{"n_layer": 8, "d_model": 576, "n_head": 9, "n_kv_head": 3, "head_dim": 64, "d_mlp": 2304, "vocab_size": 8192, "activation": "swiglu", "norm": "rmsnorm", "norm_place": "pre", "norm_eps": 1e-05, "positions": "rope", "rope_base": 10000.0, "rope_fraction": 0.5, "qk_norm": false, "attn_scale": 0.125, "bias": "none", "tie_embeddings": false, "parallel_block": false, "init": "uniform", "init_std_qkv": 0.0182, "init_std_o": 0.00455, "init_std_up": 0.0182, "init_std_down": 0.00227, "optimizer": "cautious_adamw", "lr": 0.000513, "lr_mult_qkv": 0.4, "beta1": 0.9, "beta2": 0.99, "lr_head": 0.00561, "grad_clip": 1.0, "warmup_steps": 453, "schedule": "wsd", "decay_fraction": 0.703, "decay_shape": "linear", "final_lr_fraction": 0.02, "batch_tokens": 131072, "seq_len": 512, "doc_mask": false, "train_tokens": 906800000, "steps": 6919, "dataset": "wikipedia_en"}
Each number is 200 + 20 x the weight over its row's rms, rounded and kept within 0 to 999. Layers, rows and columns count from 0. The size before them is the row's rms in percent of the matrix's.

# layer 4 attention output, 576x576, rms 0.0191, rows 541-562, columns 256-319
104,184,198,210,223,194,189,210,185,201,237,183,170,253,237,159,203,208,210,206,201,214,211,211,176,236,188,193,239,207,189,212,194,215,148,195,202,216,190,207,194,200,232,201,202,175,212,186,216,191,195,213,240,230,201,194,184,198,170,149,201,182,205,232,162
096,223,212,212,198,239,205,181,211,191,202,179,206,184,187,186,202,186,205,200,184,218,214,189,215,210,188,185,175,236,225,176,204,177,253,192,205,201,207,192,204,225,166,185,196,185,188,206,198,237,195,184,232,144,218,182,181,219,214,217,165,167,181,217,206
104,158,218,207,196,191,200,185,191,184,224,179,195,187,202,211,203,184,193,185,167,171,196,218,162,209,246,194,191,203,219,177,226,199,213,219,189,163,225,236,177,196,183,237,197,212,189,212,187,194,221,210,201,199,207,209,197,205,185,177,174,209,221,224,214
087,172,201,172,201,196,241,186,197,204,220,188,222,183,167,229,179,203,188,249,216,225,203,211,203,196,188,185,187,192,200,208,205,216,211,236,178,188,149,208,183,163,153,202,198,200,178,170,255,197,209,177,216,217,185,214,226,187,191,204,151,202,167,205,228
100,216,190,244,190,206,214,217,213,206,184,194,228,192,171,228,188,208,207,222,211,187,183,170,181,216,171,211,208,204,189,213,189,232,182,211,214,159,239,183,191,186,220,188,192,196,213,206,198,191,199,175,205,199,223,185,190,205,240,177,207,202,194,203,184
099,199,200,244,192,212,191,177,206,205,235,178,211,179,201,190,186,186,190,176,193,199,166,184,166,225,149,197,188,179,231,184,189,198,225,249,200,233,206,186,188,210,161,189,181,201,206,203,202,160,200,194,202,193,202,191,189,198,213,184,210,226,211,191,204
093,203,181,178,197,177,175,215,203,214,182,196,187,233,214,159,201,195,221,179,226,204,191,206,199,174,223,218,230,180,206,185,236,198,192,185,199,221,234,182,212,185,210,204,215,214,193,195,187,229,213,194,196,176,182,194,217,211,190,184,204,191,209,215,200
110,189,198,175,210,215,207,183,220,186,208,240,195,196,198,191,212,211,177,195,175,187,189,207,208,184,190,203,161,176,214,211,202,188,207,219,208,199,179,225,215,197,189,200,207,219,195,208,220,213,220,201,199,242,189,192,200,184,170,227,253,179,216,181,205
100,192,215,187,214,206,190,209,198,178,168,225,218,188,166,196,201,239,153,214,218,185,206,194,204,209,204,175,188,224,198,222,191,204,242,216,166,202,226,207,225,155,190,223,218,217,197,196,220,189,214,227,203,211,220,208,228,205,216,209,152,209,192,156,186
099,190,189,212,196,182,199,201,235,205,228,181,205,213,228,178,191,223,182,225,221,202,211,202,178,219,183,177,215,169,182,191,205,211,157,197,191,166,220,149,177,183,193,237,240,209,198,190,206,197,214,177,223,202,197,216,181,211,197,156,193,182,215,224,212
117,176,235,164,214,209,222,209,211,176,189,174,191,196,239,219,229,208,205,222,168,196,214,212,215,190,196,180,187,189,170,214,184,186,181,221,213,194,193,219,207,188,219,205,196,201,208,195,232,203,209,203,164,199,190,193,193,203,158,222,179,192,193,218,205
104,187,192,198,215,167,191,213,164,179,187,208,217,215,194,176,221,199,213,211,176,162,244,229,183,151,230,211,182,214,222,198,222,202,235,206,188,224,228,237,209,215,189,235,200,242,219,197,188,190,201,208,196,204,201,172,249,248,163,220,176,198,196,181,199
094,204,197,198,208,183,208,213,188,195,197,250,201,214,202,207,195,178,178,152,210,203,241,196,188,177,202,220,232,193,182,223,235,189,154,186,183,199,172,207,195,184,227,236,224,233,270,174,215,211,196,203,186,239,183,206,232,212,178,178,234,199,185,180,186
102,172,188,215,207,192,200,208,171,204,201,187,196,163,181,173,244,218,176,188,180,190,187,240,191,219,195,185,173,207,176,150,195,211,238,210,188,182,179,217,205,188,193,208,171,193,229,226,159,226,201,202,196,151,214,164,203,168,187,208,211,193,171,194,199
097,190,167,214,196,197,186,201,204,194,223,196,212,198,214,186,161,196,214,203,237,216,205,224,177,192,215,229,191,199,218,153,213,197,145,194,162,185,191,199,151,205,206,202,213,200,177,164,208,228,195,201,219,211,228,202,208,172,215,174,244,176,199,195,203
084,180,178,172,243,211,176,188,190,180,200,196,215,199,202,210,180,202,187,224,216,173,194,212,207,157,197,225,169,208,205,180,224,226,197,217,191,192,206,188,229,188,186,239,186,207,190,209,197,215,185,182,175,210,198,180,216,164,175,209,220,167,228,197,196
096,202,234,214,198,158,230,198,161,174,200,196,195,201,194,192,232,227,221,195,203,239,227,211,202,186,195,185,217,221,174,176,198,222,206,206,174,186,242,206,186,176,204,196,147,199,214,220,222,195,176,181,224,197,212,200,188,217,188,198,191,223,183,215,196
094,198,178,218,180,229,167,193,194,206,184,197,182,216,219,189,206,224,232,205,204,194,169,228,223,193,232,222,223,238,209,186,182,192,214,170,211,201,218,211,192,198,204,198,228,204,152,213,164,207,213,207,213,211,210,191,177,162,202,201,235,173,186,197,209
092,196,172,215,187,203,175,194,205,186,201,193,214,194,191,234,200,236,208,193,216,202,197,200,174,190,216,219,189,198,191,175,189,202,204,174,184,166,230,191,194,172,226,205,214,234,181,210,196,224,226,217,193,196,183,212,215,187,230,168,191,182,201,237,202
091,178,219,214,175,194,186,215,202,189,191,231,199,190,180,177,211,243,218,237,213,214,186,195,196,209,204,183,210,207,190,209,174,216,175,212,225,182,192,195,196,182,229,228,181,188,189,180,202,189,187,219,224,222,183,200,194,197,194,187,231,187,207,190,190
091,204,184,194,225,209,201,200,202,187,157,220,204,183,186,194,172,194,194,198,192,214,203,169,229,158,194,183,163,217,181,206,182,204,219,207,189,202,195,222,226,192,185,215,226,203,171,194,176,205,218,213,195,181,184,187,204,205,214,242,185,176,226,187,170
107,189,177,227,214,152,201,209,167,209,256,185,189,194,202,182,175,228,219,184,199,196,190,230,181,208,184,188,181,171,211,212,223,199,169,231,194,259,191,183,196,204,209,182,202,207,199,187,191,165,205,208,180,217,191,180,208,170,193,197,224,186,212,215,165